From a checkpoint of a small transformer trained on Wikipedia.
Training: a variant of SOAP for these matrices, 157M tokens.
Each number is 500 + 50 x the weight over its row's rms, rounded and kept within 0 to 999. Layers, rows and columns count from 0. Numbers have three digits each. The size before them is the row's rms in percent of the matrix's.

# layer 5 MLP down (transposed), 512x128, rms 0.111, rows 44-98, columns 0-127
103:536405538528486465441516533504475533517486450549481471393557504608437544584510541436470503494478561531470445504449434423618517468559421564588446577440613510542503558498521470571484466460537450522502549464537469505480511492457465541466449545523453543546503441536553520496364539557535476601450441405466423522570459485454482556447493514536489490424489488489612480574523492475578535464553
086:481580559570491486524487444571564511439449465508521527580457404589379480516411464410550548522484527576450488532524549482589510445573473546555491532569577498503550529472495504584463558564503452387493567482471488453437453494551512480542509485580475583423425532472551484451532481535468552556534591534446512471551536476519506604452518498492487558349477438528561518478476535485513522472454
102:470438536531480580484466520513413494553529436426458504444527477412537490478605460573523460575440514531581455506422496484424547459492488555487483436446425530463468506491491492484571475463555476527631434517522542429462512521452458528543613553521487444483485473484595507457460477538505497452390537539457508517481337505442498444540524461531532436556595544521460492533612451509546444486580
093:412474439471549590460483500512532525535492512451433524523569494548576557486490564511582515417540520511548574556522519546453535570536546507571491367475545507473450589541567498452506475473502596579555495485507429524469529459470587519555570518452474494462593504463448521565490577472475504556533483529407544540465525436538524557609564463546488425557505422437568496462454466520637521559522
101:528490518512438615565482500582532387481532487456547438435525463547591530466546604526506571446461459544483497422479493491553524562432455482535563566506517453580511482388476544509482573470521455515555438573461520495433512538571546448450439528481543510560514476574552560382481490379532472478583573449544440489532529527524628440451437511503519489517457459499503520458520522582571488512487
123:570496499407523450426618505554569516535501499470494571543493435494457492578502546465592450567451463460490430518549562574511420471529556515416475419550541422488535639408502492467504493496521505470522499453465415495592566495504463451507479489491553480529601545425447568457417487503464482521517562466492469498507450396529470564443487490543497415417530499417499499449413443484460527589482
104:478363516492549509577701495484472481433524575459493472479511569540537462452536581563511457575569492454543511521475498473493582428471507442515480544474487457517498543534527481496534549520501527431524544519563577453461450549462506456451474578469477430551550546538519490550503523475466636503488440489452516457505420441429545419504483518517502432445512406361537551471510564510465426478538
102:518511571503407408438551474530491503468488544508587474414552448422571408500503538573579467600605502580426447484443468537451511453514489387537543581513518519437436446463482468491536518491480484522472556470494494588440469374552475557501463468523554473495538462452440522514542491403473496396552486442568441530507534516463374547556550469509548540474522417489532464537454515482514466481446
101:542486593481491545522540500550456487456565563535474488410631621451504494456559462626435462501542481585548613476518481587523514524411436521467533501490483514497498500436529506535517496473527576619467549522585515519501580518524539546529454470502449502520550508478443508443420394525493523490485479388441570411499599484518513461473558495522449477573559513538557428582549446479510482513496
095:561598523534491532509553569577497479473438579537583510474498555603539499519555470493605533487579502419480505571453492547476556467418558563550524523560533506447475535590581479539453528413435428453581486502533575454514538537545449498509483524495573548560563536509596524572462500506515537596441552588508517526573527553516443509458587510573541575557575499572536488579478526480509494482443
108:482541501592474491546566450522537549522518490433521558464471449497472512566472467569517554484412438602325507538419469530502422526538532554589453520480548458446521549488507527488494515559546476505507503467479427442512489538488528474514495516498443367491548549414477520575467522500455428538561565490490538478437522607506433496585547459474444557466521486553542440634496403425420521477522
115:486496435468508420501578518522574476468604623517495463560525524468458485491573478472596455542446540527557483426465446522524509461538495429509535471556678516443594546530467507508545498453433487518618500448466450426482552543527443524494511467503461509518482457514524533532548463391460554387494516433508521481518471445497393482452492534449582442487550476432418477428557571491514515562469
086:517494520421446603519524476524497459525394417512504556513550607479500570430521527513513535500488561611518424515448509552538521373488423507479432466499414554559441490424519559479445499431482501449464531543460512475470495462532573409552556463485487497550430526489645415513469569466390555537471546487478517391412480481491464473497447396516530531468473497482436538497506518479580474487467
100:474459394612472509520479550470503492533468507471476469451585494525513456454455431477487425455619524467507433451535525504476432506486421533518584518525560508485409441435495434463555525434394470558572459530515466541511467473549427557567448455441502478539442512558524488528504442386497512495465467392495551659443554592462456549519428505478475565461506525472479459426554523557465440482472
095:511451535495564437522395487552481522478346474500483451464442522619405483456448483429511561551530571438504481543509464429510438521479490506545499422497469518460534443499467579531565556545475556473452468469488518380492443558480519485582470450472472447459499526549550492530495551502504501531575490482485456468506468472481512440369532409593484453548618450398499519495380547444466543491529
104:477502569496557448606515513416549515641548532489542528498471537464534458516407399488423534592485419563440536492410516468471508481502418539548491390421457464550410522476469477570573454447486498487515543487465393501408603574508475491548513528556510426522559458524490516499471455449432503450504461469544467496409526525548542474536439391489465493531522480474537554517486520575536412468509
080:419558435520430531514485447414430549423438489517538556538413454533573512584558541482505467508583581487512476494569441517449474455488482475489448393560464544496504521489535599505495536564555432395498530544490521431473520460489571445592539569475438503463456453535528404540540518512455511506505485539509401546448499550474505482505416534622613549519564436499472486596484467503448438563507
107:499507451507439525485494505460517536544421409522522370573499563645467516523392544436510443465494566523498508483471466492499565487537530639495461490517422510559484420490455519545474525525482471493636434365526548485467463470443476374512493489484567513543497531490453521448459491465553459516506434392528438515521435561534476493464492455395456518520487480587475533475453443464508531489583
097:474511570504486538562448462453557520576432429451471523449427481479534516498525501464438501527556478472437488551538475433472491470413499616516504475515496473547459463418423487423453412451392535570523472523492580438466477504526500490481439468585445445596451393500428479387495421446442612499496549393489511484515485478513433472519552426535565475470464584534473485581546594468508470479479
103:461502468458512413477460502450374508560418501536576523530512492520501480469489500485484522384435440467509568549544441444451516512529520371461562478462601550532484586527505550491506537588511439469601514472602436437429479542440424465512445512484526489445529515484472594551567499521488527469489474522542410514473405572493465456558480486553493579424526458402613510478418426496505502488510
101:500544565494496538518512413592577521518486405453611423517508536455520448472519499454520393531468561411433627478506483470496505486475435575545442550522480459473508580438473504472478446503449572476617491550597532526566542554602506537457500486458489503557532517550433520382486502451572515534502471508597441442456456563550428428496460521459460476444432524456528518418480475530553474470535
099:448526616485472435597513433492569537378526512460416455513474584466455530427490458562526438496531542419509503466514479524576559519433397615555542480455418472567449472537494533500493490479415573450450520506450516486482536494523594537558449509485502512572458561550464413437454544541508369424497484531428516575456532495531471487467510473524422481516525416524397545496462476509515549525465
097:423534431428574536493445528478556544536522523459539476591617559487481358495560456443526505497423440504520508453498465573479496541542490530440509519553517494498491485522486521546456561555568511587464457424541359555447449483472410533503545441587435459576555492445548587547461540519464484546489420586539480575488492541484574440455517436518577457504546528461558528555473497554553500572517
087:496509558473470504602485363517539508518527477504505565503615537494455536478390512441472449495514470441467495474542399429485452532471506595466552530521500453559465528593546512476448536575483452410388518550533488567566471550489529490492474491399498534498479559499503566535532456500565461539384505457543411523435530502529489458474399529501494451533592506570586460512450498461538521587389
096:446536484464594497483469456537490535537500548543432603555574512515539422497504383528511577536521516535458517412465502473493480452513481722549461542520544567539541562458530487465409450476487506446432431508582529558509438428542522572525549469519494526546506496444473499446513489560516365625440528519465502545494495536491473561561499503437516490488437573602490498511515484537517502487553
090:518501661491432529488467472492474590448501498546502591538460511480500426524536568482498489571405578466564512563524499465464508467453566547411413582514467520472552510491495539568556435489502531641444521543531560434596580459533484433416471498526563439513508504521446515567470518416430559480451533537483472473452525469477539543444545433534500470475533542508525455527514501489466382612441
097:444512478501557578555486487431484470432447538456451522506604461520523421464500481452439418537472452457505481528498421494546476522446536486387519539538534531547384481493424515479463470429483560500523466442547531531546561542327437531510478434483453466542408417552527460491427524398491442397476468554470510448562448441504408440528473427531501509493533435475518430434495475472486469429454
097:479451434549454473503477587556427492580546475500521497549477449558490470492546445495557502546583532569448414539419527446445497431485576578555506543440531529537604514557432533406494511437490439466588487475512473368420528525476474475517539512486481505452471474504484480530450561439520518515634579501520412517462419547522521518466483488525436544543561394429485554455468505435595490588493
106:428509518527516542453453472549531532510439569531451442496443425483512544510539470464467525599517468547462514503411421487513466552605501517497494509533449472452493441459458492531498550494609418546509512568434489503509503431462466441586561522571482566554436507420527524464485473556596476549555536591479443385478485481536531474501457613519430538479489400506469440558446570346549470534439
107:533508558528437487508457506558545522517504514623514562438538585590462359469457455497518497457527517431532459552513520349497555547534494477478483493397468472567522459475524596442601508499500410489526482614525386488565439520481486513532490490542493436533470522541573536543503531470510558442573622448475505560515543488498474558467526551462376438485430445505474486505443535513490531479459
103:487487571539492578568516440469532526460547474596449521523496557527512458600496509655566473501591534444486533550532443456525486478436467532506570439493373468430470504520526540514520568523447468475475514545472537535429492470530426492553483458467553498430524587513481450538511505528509514542509529464575599555588621436534402471435534494546477495457410549548514587418428514455534572472472
099:501552565487499482526453505465539574465408531474552548419457430451465512433546474474504441531515458536510491541484495506519528499517650423604527490564463528568471422377529464403495502548439450461481588491480515525499559470469543511550561578507432576551502526439502492474502426573574465455468481526587469429423521508447519551566517425531550529387503422399507520576453441465525486533469
104:483441425562527537570531532424470448589467616535429485484576462489509482513537429427441436600461409504423472468378415489516446517448585530566505500490575524469432497540555460530605530480566600575431506465539471462496451470442523470575454506515506476524497485510547447595453479495450499498389529528482426533492478543505518465507473569405446553441508490578548563466494548511513488502526
097:556527466416516492514456457520509455548482537521444513544527437493470509472481490581596495514504548466504464421533367454482512655392447434448560544548475526478467437452529513463417544519536486486548561548589495473584502524510538514540484454448548582508514499555498432502525417424519468611541429566489619544548496424540521472518490558510531519470442584527545479498470432590558425500444
102:506476593591497531451468515637555395601378425517512517481476480542449419523495577549563545505503513533565458534524546466507474479487463481562427534557605449514538457470530489560584529552436529543502424499484487494435477506442533479426505467422497486458557525515576576437436502476502517521531432564526504443465488370475491541380480493525563482539472436433502485429533463460540535567483
093:510455514506465491526458494426547490499484453570549588438412517558508566544563464426454604513411533504434481502558479552489454541455464499503498419451484544524537523413548503456466562526390541454440537583451347467484552487473495437497520511509416413461506472495507423479554505519461494461515470549458527463480503445469500617435504437618438551470464454475512455530505426419532495487373
116:477434455510510516501577475495441479558524483505648590529437453467447486536541478439472524487483554595562477513455593418418491457543494515502421427505527539524463412377525581429499486462476496508459506527421504519546557486518557555557637499538427476491585486426524524540500488591538514475381487381542459491561533434517542473582549463548507471505505492492519503473549525445466442461460
103:624456431446505547475507504532577497510453478453507585547503569487455448553510414489571496418346564433475463507505484432412493419464482512505436542600479533457541514497539553429527439503490510467483433554471513454537486448460624439512527598477458496459519558529475567471500471574449526547495452570506487503466568434481486480531505518514459420514371482617512508560480497493484445425544
100:583546629522465571618494491524512470440414399526507553465535553508504524566537524572476513440503522476441565555471573415599554465368504486547553544494540475508483497560412527549527554502508461474502455546436541489567525498494501449484428492496543488478419562483491510546480511452475524613475479505545569478526498554518551414473472481395541544494534540622470468517480537489503473353529
110:611526501447500440459552534504490535467529535392507463516497555541483569591436503429524529437523486528477437497476532539497520443584508488480483515580368481589453499528447496530480614463531441454597540527532458436562502630479480436504485441496469503549404556527452482369476568504505422471513497481433525520471464499543574527486565444487519437513518558529445538626550438567542508507529
110:504427471463517650429551447484508373407500471445466534475396536576493610484422503440581525508521493548521546492570480422544469437513429459504490472480558430518399513454521459515496404365491522470471447481548446548589473541524544450498461460478530458458475475586550550487463523443470465541472482470527578507506589545510521458538470519409560447530460487492473515457498515465533534422437
083:589531543564424468490567485491518527499459552509455443476550554515556467547519528553502601529447422403487599516536453573446537562529509509495466552477573358496505451569496505555469471482508574447525485479528436477517485584426485477520491504508590434560454533376427541473566502447448434469492497420469581442417468547472515495457522513522513594406497506577560474536537530533492498592420
100:475517582613517599502603491491529539539458553528513577518552550487545481560592499472562544494476545456546539496512506566584558530480388340544491597539610554514511542488536589503473493497422590548509516504514537500544562518454577442445412581520554434521470570504609543514486494434538555436512458573510483507543541517565545482525568506476491491500486546524519505530512595528475499511515
105:516461529464516470560458494449438526447483494489434471422542512427511413518550527467624448506537444526438508470556459585500502523574514447395441544506521462466388503552434505571550407479548467489568502517562444510515662441489588434465550516490446466461481580497545452524482515479466412454508547465465530459526484523502467496599514485447382485541508481466556447470583419482442576537481
108:458459520494496487521514495476458502485502545549541453469430395503542515464462567409443510552456601406428520400533518462480474451450554419453473453471474465524514526487521556555426476505565518478475490619564549520511407502573492517530481517514531549420506547516524546532561459547525587378524511399554603474405567523546542516504501576489572457509489531532501413583413427432476542468442
091:478539577498439437445566449494537535461484378464419533475476513470537557428520483534570490459520542502466571547528488583515548404532490526613509528584414485516585507531510443491503454478491533523561509541442429513579547418521560460547492603459447495502500445471512530424494551439520580496519425609460465430585478506446551569597576465424508517475454471463494491628511547473548510500517
087:577540533550598431439465419502566514548414409481598523511445475503476529501438438481582463523454507571570447544471562551508403464435439547490499509508495455497486494525547484454396470525532520419518481521502544502502519454525488412502508523552543571524546561497543456481532508530420523505513586512446482401505568497582463623511523506492583456516535435475475540544369444543549566597566
091:535546622490527471504466478521473523488467427538590556460506524439423517450580562474577502510563558531523574450500561481632456488489484441493470440541551579522525560476518481583573454463493385542461520497549519416555498513500464482414501552553517513474540515536470482531567403458361513467514559561548446524419510448454594503499566484505527596595478516445462501573475464513477513524419
106:440568473448471476476483600567421461528449513512477525396511501515444444589432497569601454533566561594463471532507503472505559446481577432528513506477504523443396445423496517549516524545435563452659465522510395471434505461504465586519513542443474515481482490488588493510489477418485501418503439457520531515469506523418480450564538544547440469618543474372493497483490513502520493490536
100:481448499598421495459458477552498470534510497362598528527500541523477564456631475508518433506464582503518523560545527527505523461419515424545495537517569556487508414504506456492432541489411483535567505522454554443436504558531439480377554533486542533510493543517521530387424480542420575448598483477452548525432478474471461468392546495528570527426546508456466548453592535432528505490521
113:498579449508433498511496519515576436484543455451519526535461433516467572549494444459466427574375548541523504611527472537531402443532584420490498488496470512519482485408440483530507500474442517557539595533531445501497483539442446592442554455546468565501442533517470507583676458521466444575494507569534520483469535545440513424455525466504563459439510462481422448374508535517521489551516
104:467544549458480497467392432482544545630595499518480507483592515436577517431522498467542547496443544526568559464429448587544487480399518475614550584454500504515513476534477502632489440432484527529483530492500470470478388473566465499481511588523516478541437564399501484453476402521537520531451548512582535588534510580504460546446462490495521588547484515592533521436489521429480496494493
107:510475537501481521440533474528469462493614516475427566471489477365481512485450478520457575460575491610451449483532536440551490466536431612416459435434571453453428549455476455462513466570523450489571569467418565510498545514545556470522522528484440508473485535458520566494555508536502374488419389515492543503512513622518594486519548544463474418495530569476500442534439506596501462520461
106:530509433493480548470574470533456481495445502450483458452500438460478494505526543568430509458500524560498431606482601471447460505557498467482533575434569457361467493421518493517481442399517496546501557461526506459455510588475528522601565488578540551483491471479421512540457481519621625529426461476484539542558478526580481533475577582433552565546416501577490512451554545509523441430454
083:509518523454381461477441389515547426446518530590469472505476481482464500477497501547480474542563457642485554515575496577547501429461402521492524511452510524500470617539516479518454592503407581589512541512550524383459490492529490403491454431419434518490489479532535577473430462505513462504457570484542506470388512550515507610562463469439452507581472531498488483520441498589514503478442
# layer 5 MLP up, 512x128, rms 0.0916, rows 45-98, columns 0-127
081:501445458519549518464551564498573574476461507427478463491513512466447499594449484502537468522427514518558612406547503436507465556511485463385490480509457436607475585447427482404591528586491479456458520552548553555470490530506494615484478523535417453466455457514408442501428458559513458497481468511518501400433437511482520545523374560467509473544531527494603523472556521565483478526586
106:513475524500586477439502564504550513515533366523430468548528477571538524463432575503497531449573451460484454542578486518501479546528509450513418552507585417427443482486540491517478461506371456483462476480518496495473495538504624512583453486539506536479469592384531473490530540513511534539556428532452440588581458536440469585458495458512464476537435498512442468373533531476399606513447
109:451488462511568463461498563490467455501566475479481461453531478426581554448543539451410435446467486511429413544425465556509454548417423505468465525443511445572569475614524480499533506618594547566455505495516421591415449581567485485519599448572413519442528506523529435408528449536570555489495478525460542529569501545494515564541507488532506540486449575518590430465506460475522469465508
093:527376514547534413527479511428572531554533475566520512449445463556522509498491396566458494541573566642444452502476492539480497485506491547494533534510516463519477511524481408415608555427464504349550473521442476525445546351518513466465542488504513473462573515501456466496534497533457539541516418488550490464540412477515522599495512398522517455417522494490507473605561482519448525452547
113:621494505463583540521500420534455455495528486520531488536490552543554470544580421592560460489579549539513495477480474393483418547466531537527457589466510457459484562530591456574489596462520478442509502573508494535466522462472502566449494495416471511468473489499522490518575420532564554503486524521575573461457560590462349478551503567489497448599489542558528431502544424532579537410519
109:465458522497593525509572564577529540510467506555472504437498478563595511521531521488508540474550468533470481462444505518479493481510643409598428499507507495495549497450453544547437423470393545496509490566502441489510506600559449420473514546488447527481465501518473485442651500455445493497585464507378467465541370443554485564478478519443586494450484467431490513454434518448480480458612
100:534539571512551478492390452444619444472556540469426535461555450550512479516538427536615496533387388477562503506525483549506548433479516538590454521442512465565503513605466495514532505465537505486485510483493551495597525448586544529439544490488582455485468488560486520472512457517457425475537435481601471419517548583500495555510500500376549423472453520489456466516506614540449452457559
100:490437614489531510476501534522579556433509473429427464487462497524414605540469513522470455597464491460552557554405488605527445467543430538536441576492421542544596472534538439564504488539548534422570493485477567422461434503507537521476490509528509522527451447517543379448568439540497512483506507524516421499463422606498533474530539439531503502514490531441502490535406579514440467596414
087:536540530498616514496416500554521576549583458519541610456467543404538554498540555551536498447542536455487507523552505465455472505436413489610538532470467505525489499521551578558428452407588580495459461499467497520510529490445468504481622485497590553463544588495520611573597449456524558506424521543501532480603519524481427462513505435512514437451474463445440458557507472447536559518459
094:426513538542488484499533541491454484577494567553530429460495505558649474544567482488483457461520473423610463549548518405530528508514604487468554568560574502463558547483536523501473526508496582462393475495583590563501461530549547524519565534509422517581489460512541521488534512553541558377495518426545576512518561539433438553465444562532500505506496452424513438495415514468390478429501
106:518581425510445481509608527478470523470459483583522608534452522536562387447460483492461520546485500593436464511532500416439586544495580548490460548457424564501527408588531472596474481514502592477505470565497532455445549445483482439470576454446489559555509536468479468513590501489513484428539583532567502555495533433475467464531551502391524436483526512534549534567392462558502422457535
081:440493445448549451518526463448554551554465477540522462438474550437481620430441592404488428438476479542572459533541458501561471491432532582482492560475472526427485432406493553563459497406490451543542508589546488481495486467523457478508463471410567501580562463504485532523447537457362473475477462447491513460537375599461480439506422535494405482458498530535447474448548435447494537495495
095:451415550459538453567472591508543446484481553433458512551469472477554479530569476453556554507482478568424475436379532451447531476459592631510474557441480508461466491468577483488532494420575509496482475486404445521497534499499618508467526466397475444533474521441525568499588410532430457434487559583572442574541476535436535483501494399458499534497502502499515567510486480493472479569608
096:460543475498456460569540521551564572517570581522517507481446526439502510457560463547472507449484469504478559518454594497473573603538462493496514590504477560570409512585435476524502484467497525544592554505562457616474543528597500500532585508556482482521556483516444670563403492434526550446471440464461531455574562500514488481546497440462494460484541534502441552529560530492396405506448
096:444476436463487434510576498527501465405486455603502452531520550474526473483563499502543455466462541518489420455528560532456522642520499462497499459605581408519542456490402533545428490478465543431397496481483475560532536448501482480372466464449498526484513592529512564494551492481476459489568479451455506522560567472446428571604576531426597466600497511492579495498563548517543573507480
089:499516566595654581565480461592467533468461487450385528480462536552447502479459524451425488525566525506463509459463491483509475540506476456479458590515540440518532455523401539549499457384474442520569529418470393558479553486482540517520483533511507450584459528465410503394508468560464566505505484515506461585432544474404562545481483526525497423490404526536450568439528429472557530504458
108:424545571507451527545586579538501445476452495513469552502465489531454504480508479494395625445643485538525485522470468561468457632557461471448446463448510506506550419526459538466521483468516496504569584603532398552542449493535466568533474448488518406509503498457524499511542514605519459556523536643507477456566515406517439505527481573470467430421520500551479492502542486570493439464472
102:556428519471512609537499434525559516451412578511509517551539606549458495481449511397539515443520498489411499544508481466515545518476502484483429492461450477453522473470578498504420536578482458541377600447418516614543430475534495513507656495486582456457481522464550496508480462522459486492484528578608550477508516491481475532425459460533472398525553531510585527448467568594531449508474
103:447495565569520462503498465511512430459530568487566475504453471493423593515605525564505460508549491485546555505413491483491494585530456542535598525521482484440498503565497480521508381453421520490471500567445636500572465510574560407478414527445515492442486535509517466470515401551529447447545527559459439495492645530509448538423523465450458415540457464523479426525513487606482482592530
106:479422488598483457601504531475483503500407493522507498474525537518567489467432427632532569471563498553442471500616489491576458518469506426526602534520535492363502439533526511603555445460432407475451506513531580507479413497522486491527547497562492516463506482509591555547517562449470424526508501477385537548552429478549441468525508514524529510619503499527497466538534525584447484437431
099:608470508530516523499566498503535469465507495431483546437463478553546582585406554477429484507437460483501510562482451536408597514493606481432565438587440552493460470508563454474548445502495501498526475522490494535518526532481457582581364563509523445423531442516517527496480501573439628526492498597502420487518499445553476474551500514565542482492441471539499513524494378523427398531586
103:476458565518577535496459554553446533491523582377442552422486403481542499464513485510499482463449472427548508473514561498526447482547454570511526519475497403538484473570459535568479443430451529454579539572448406554542495526529441530448452468518540643539516417463520560557502513579477558469568598437586534400520500474455501534479454533566556524501484462543396528431486511472472447562551
101:484552518512530429509624555443465569515549590542454571506592493541536579420545425475487599487511505557494492535470529540484417513573489557561440577492524457482433481594548483507524500497483469466580536570502507558487445434507515534436514464538471444527515554507493508507468476523491518476543545522473576466479440553578425512493456552485416443457516496511549593483583673425498411438435
101:449500449489496433454465526516522584576564492469410493449447532458425526495451502458527471458564564463473439541599484558520498507449489465451551633456543496490457490544408507541522531423515551374403434450606554437521481511502438586518433515515507455557468544412488491536505557429406513460487487403515478405507481505422560462503471518576452481517486466493399507457588547456473501511540
093:600467523537554418561468463496471528479521512456527458421504419449493551506594567545567449571484560482424513528460522499422553614443530533502539592553410456489521518515443521590514473471528480486553505522606487559483464517554547448441528535554577515467466484487539461550569539474472501486537511605588569500557450571400444485520458481503475422464452503512592571429577491466504458604518
097:488410470473514526518460522486544489480557487428423498535422486446404535468561550475510504461439452455472511587528555422536475545528490553513494540470527504518524463536503555591472615423440442509504501567444517453516482463451557500511599570526481475479549545446456453543480522571471498454496527538560448510558574547564497559453563569468474425361403551455460529495557474455492669553566
081:563460515480617461534536506502419604552556518482472545538403475519386521634558536506616484419556560489504487548409507539486493556559485464507486501405394518462471454440488423463500506442449514502447462565479496463539535516427490456477467564497495469517468414491428519455523509429458524526376436505541568486450507484504433460606471506462495512493524574542548520568436454517536570523534
097:390460511525523520508427475578569503483483541519516554538498393424448552499515553548538470509535410559433505479494519523504540596538558500460473491494466480449525495553540447535505578516444513557574436407452464422509436535568487506553627427503467441535433533456453461592486460512559472434472479457475407481476447531482545487444550530555362476607449501600584505519511432498471448494520
101:454549512515585536527568529510502490487515481591430450435498511500467613495533585534505483449531463447397465578508533537464555508578485502492537445519516488565519483517495511507462448438499548545442506466414605554411472397522472511496591509471515500556515446620531667496482545581479431501555518578542398445505578501474466550560572457443483472506467476433530483529489455411530492562535
119:497404491533570501396489494398481606456445549640453473483483420429536506475495589554541565491510480495524567471532506526571561519415437476475501470526464442415465433526480518508451526546561448416519519483400484451487521514599482524518521484484523614528550480466477491539533509565529432476450539465473461552538577496503534536497650461507518567569549494546524551501441500414456492521406
106:577580526493451428533583587433472525473580528567445545466521550439557456505514410510499496513433414539476507611492482508508520557554535508550566569582457450572541585486583462471574482536415553567502446506464383593546451471472583471503495506554508537547490413519460585557474472580489569474411402477537504442512532534486546481499516458457430469510504549441466501497434538445515522456509
109:469510523578585550521476530466502442528571394481544559583491539419418577596479458545468504490481410388511486554426428513452531524566462546517466397507479552541403493545432515427521450524475517490468415509546508581525513398582586391512495484522581538422481508556472569532540412466489506577538514502507455518477537462529478526533544507523473490634502452525502559507495504469473501477562
099:526529425552455512501636460462550511535477537497454503530484496541453510468595500575468480567528503475437520476451561550517568476452535423453410475456416414488480433509473496504451494575446442549558429492441564443474495466583464474526437489474466574491528593624500533562582473446487528437462573507567442449544588452428480513545578516427449579543470529433438431544528494475461486435534
093:525581515422523415491536532471550506550480519516488458412512494522516398479571402451392454532521507387404426551503442498461497522532473440500512527488446494528385419563532497463587504573455458479513477524555452534564461521477480512482470466588572437517439455478433499433492478511473564594498581433415511520601435510444576492519468502510474504503587545558507427542483394525456535551513
092:512419586535457535463550509559499516490460611547502427454375501500421530539403513559535496500488443462510479495462394477438494445481508450512512573474472529630462539560491592470558560542462450480574509522508460490577493523564420550524433503539479405485472483456457448588521543495478459501558411491573432535565530465450526489559450483527503520465536460538537545418454555526382433456433
115:544477524433455528420518431454589508477508455590494360512490544540560554521483520487514501558471536595457498496540430649499585548502545454429541404554412479452453588497546431559522461463499596400477500490519563527419521478515499545501428492503487463472530483460455435409561501467478545502537590465596466506472424565515489527503538461497482427435572507533449484517428460533471554481494
103:561610555455488563453449460530483468433430471527543535428434466509612490540568490458410526462545463537570436616486503564434444486525542448494482555442486474414494469576460467439473428547409521528489477407504578481533394532432495446481574548584606491465560522492515548517477479538425499504468490533447565426540537520460438501527445577514533521501531543578569571496543506513524473521442
097:431466430481538454499450508462548563485583523538515550509371502473493538407473477528547563499456528414506565474535426580464465547504540443509469450534483515532546523602464459407529519528466553429498447489511474556529561547552438499531549521505548580516502414555458463540587451444546546491584558482499458528412562480503470491613384470466377463437572554483400478477477549469491494435509
104:572377574528510487550583510584556446438534537534415503559626587489488529513509591530476377474526499466510491450481501477532486521477556541413561505570451536560495512505521540567561470461570409521525516514484442501583428476445485500422586519511518453471391550501423533442563480594472529538520502470447569445538501514473451441577480490487453525494449477513560476547577555546476525596492
108:532469561484565537559431525492447588532459480432501493453557450465486514557537571470464471340442479515579520546477531508492462551434466395438527458484518454492470538512534508442456443461560538490482478473422405552565526481520544562555485518519418433357435461608508459512487461457568597466447500438438499539484531446553534574527493461567545456487517508431443502447525504453411514497414
099:423470531472513463547485486570507553561511469488475536511562496446579607477539573536536467502538510526523562529555566437553452520527464385486389448470447539572489485435533551470524595637497530463537531499488584513460644522551560535431500490545581607513605518488458408573482535581492462502523477543487447466523522480435462444478488466475493421472501529429509518425538449483463419509505
095:525504411474572541488481469471470636568566504540562364410499462548489520558524556541468415507572504551400577434491540486483400523473434424435589504468563460491469566500552471533479505553540576461599549444512493524564634485526533464608413541520530543452486537512496558530471467496490515469561494483533517514468516526511476509525570451554478517462459530479477408443503499480462598471522
102:544492527463567442542490419538474579530510461526547537577471491477489426480503551429538539476525558566518467417496457471425398454505522519484512439582429461441532536408523465546399542444541483494486492583448479530598539556529423519518586577478418500471491518516422467470538405534458424480470526451584452498556547578447606444398494454522480562431536558541491500435509437471489507419508
111:519485482501581528492523515567510471537496437442493591517547496466448473494495506525547515438534458534483511503577513458545611472407506588418491528555433589499446467399526542551512554430490555489505466423496459549384584481574521450520526536375509570431484503489474515474552455626460446441438425459459500429474461549514601499537472563476415473557483601547536512525592447513488470491517
100:512510521561567488462425573613476542480440529522511544536480497463477486529442513492393478480536430472548567471602503429477561541472483609480514455481586453442411474547499508497555476569462436565457488527448431472496449507396524434552403454468574528440443592567532542552435546496522516455492570408546502496511540465546377518504552465534519466534546577525545503424481587432531455516482
087:417450492422470513568540594465510471509499532490506452522568594447551529570524490528506568471428455575602457540464495531537575491531466495434526508562526456579421440489520577489443549555511478480518500621507595547601453488548552572448465549531505475501497395498496486461461594424464503538394525456493525466547414422496559582557513481541566580548481507481442547533503540436438451484475
082:537569422457494456454513515587495490567567491581546498370471655592458417509497469432562552506434454525483520512459482495548411532462496487523524469472453475506446507461539516495520517562425421580487442557555543479405482469461415596480443425417570497507547412485487472542558495466496505509471436441541562507588403505461592467467542478472544508536491541473520473499429480459484543567465
102:484519434491518486537536555499490529570499538382447534474486550532559585522589465495474523494517522587506501507372588513416464523525449553562417454508492421538576498513454524531503482508544476461590500426402561585466500507547517514584516452530508448439506339566495471555485557561453451457516539488515622399489480565469487474521433484450482526463502544511530518486491423603518540419503
094:373454414475576535581480553481496518441470521481519507551484437555413531457392473475525444537544562587516568500510432473429415568513481500526484528451490511375594504462495526479533529491549529510506520469499431559531531447472457519461548514445530453536446406517552486540464465523577443391457507503512494503503521494467427461528431499539522411468452566458504492549539546509419607628594
102:459514540507545568486449511510492523517539516462483474487456502508550573459474489609513583435570507567521521499458466567577516433437413477442420641501521599597540478537501582533488470592534481576503435510511474515511459455547491420483513580539481527441549531497507557466489581472542443439531506445514514424597490520446459435569485542486366454441549448537377583530520487516485527526548
108:414509508455557553509459433542492499585595436524425501475543417498554533490508524498555478532428610553481501479423443521479558575554587538541471470418530543484414501558601480556520487413515462539488447552468478545504458558575508549512496545424509476530489474485514538515559393571475522473526535515505538536552664612537443555544482461571474545467572428530500492453540477556466464560465
104:452383613534527430561467396532468464488621527496500437515477519522522560509527520582447404461553435520489513454475440501440526565518532555535521492545501446568483513522423575447498465572492480483438520527537467459532527439436411474521467458462402483517529471409596470511542527532555443438533546553491504511529450489550490451547475498447592549501443575462570501346509560471570506455487
106:480458456489578404466437492589580476539446519512463530515522502444440425479505439536512579555568579446485536436524457389503483508494569475483553674481479531462460549438483530569521537530468548493444458558425445538529524475466498447572564481436502548460527506394389547521450416497466494480528466355522584440494510496476524489530466515493480544500469539477522580567490446538514537589486
079:558503515496524435571483520599483556527516456564490479554494565540559505560573460538449476543467442452513409493488508493489543532540501365507544416494570405432517489597501488427389605483481468583496443533505577534522457557438478553477558515519538526532441519467470512474486459540483525524491416535592476470533464369554453522494494508479592461456553528487411427477471480606457590454533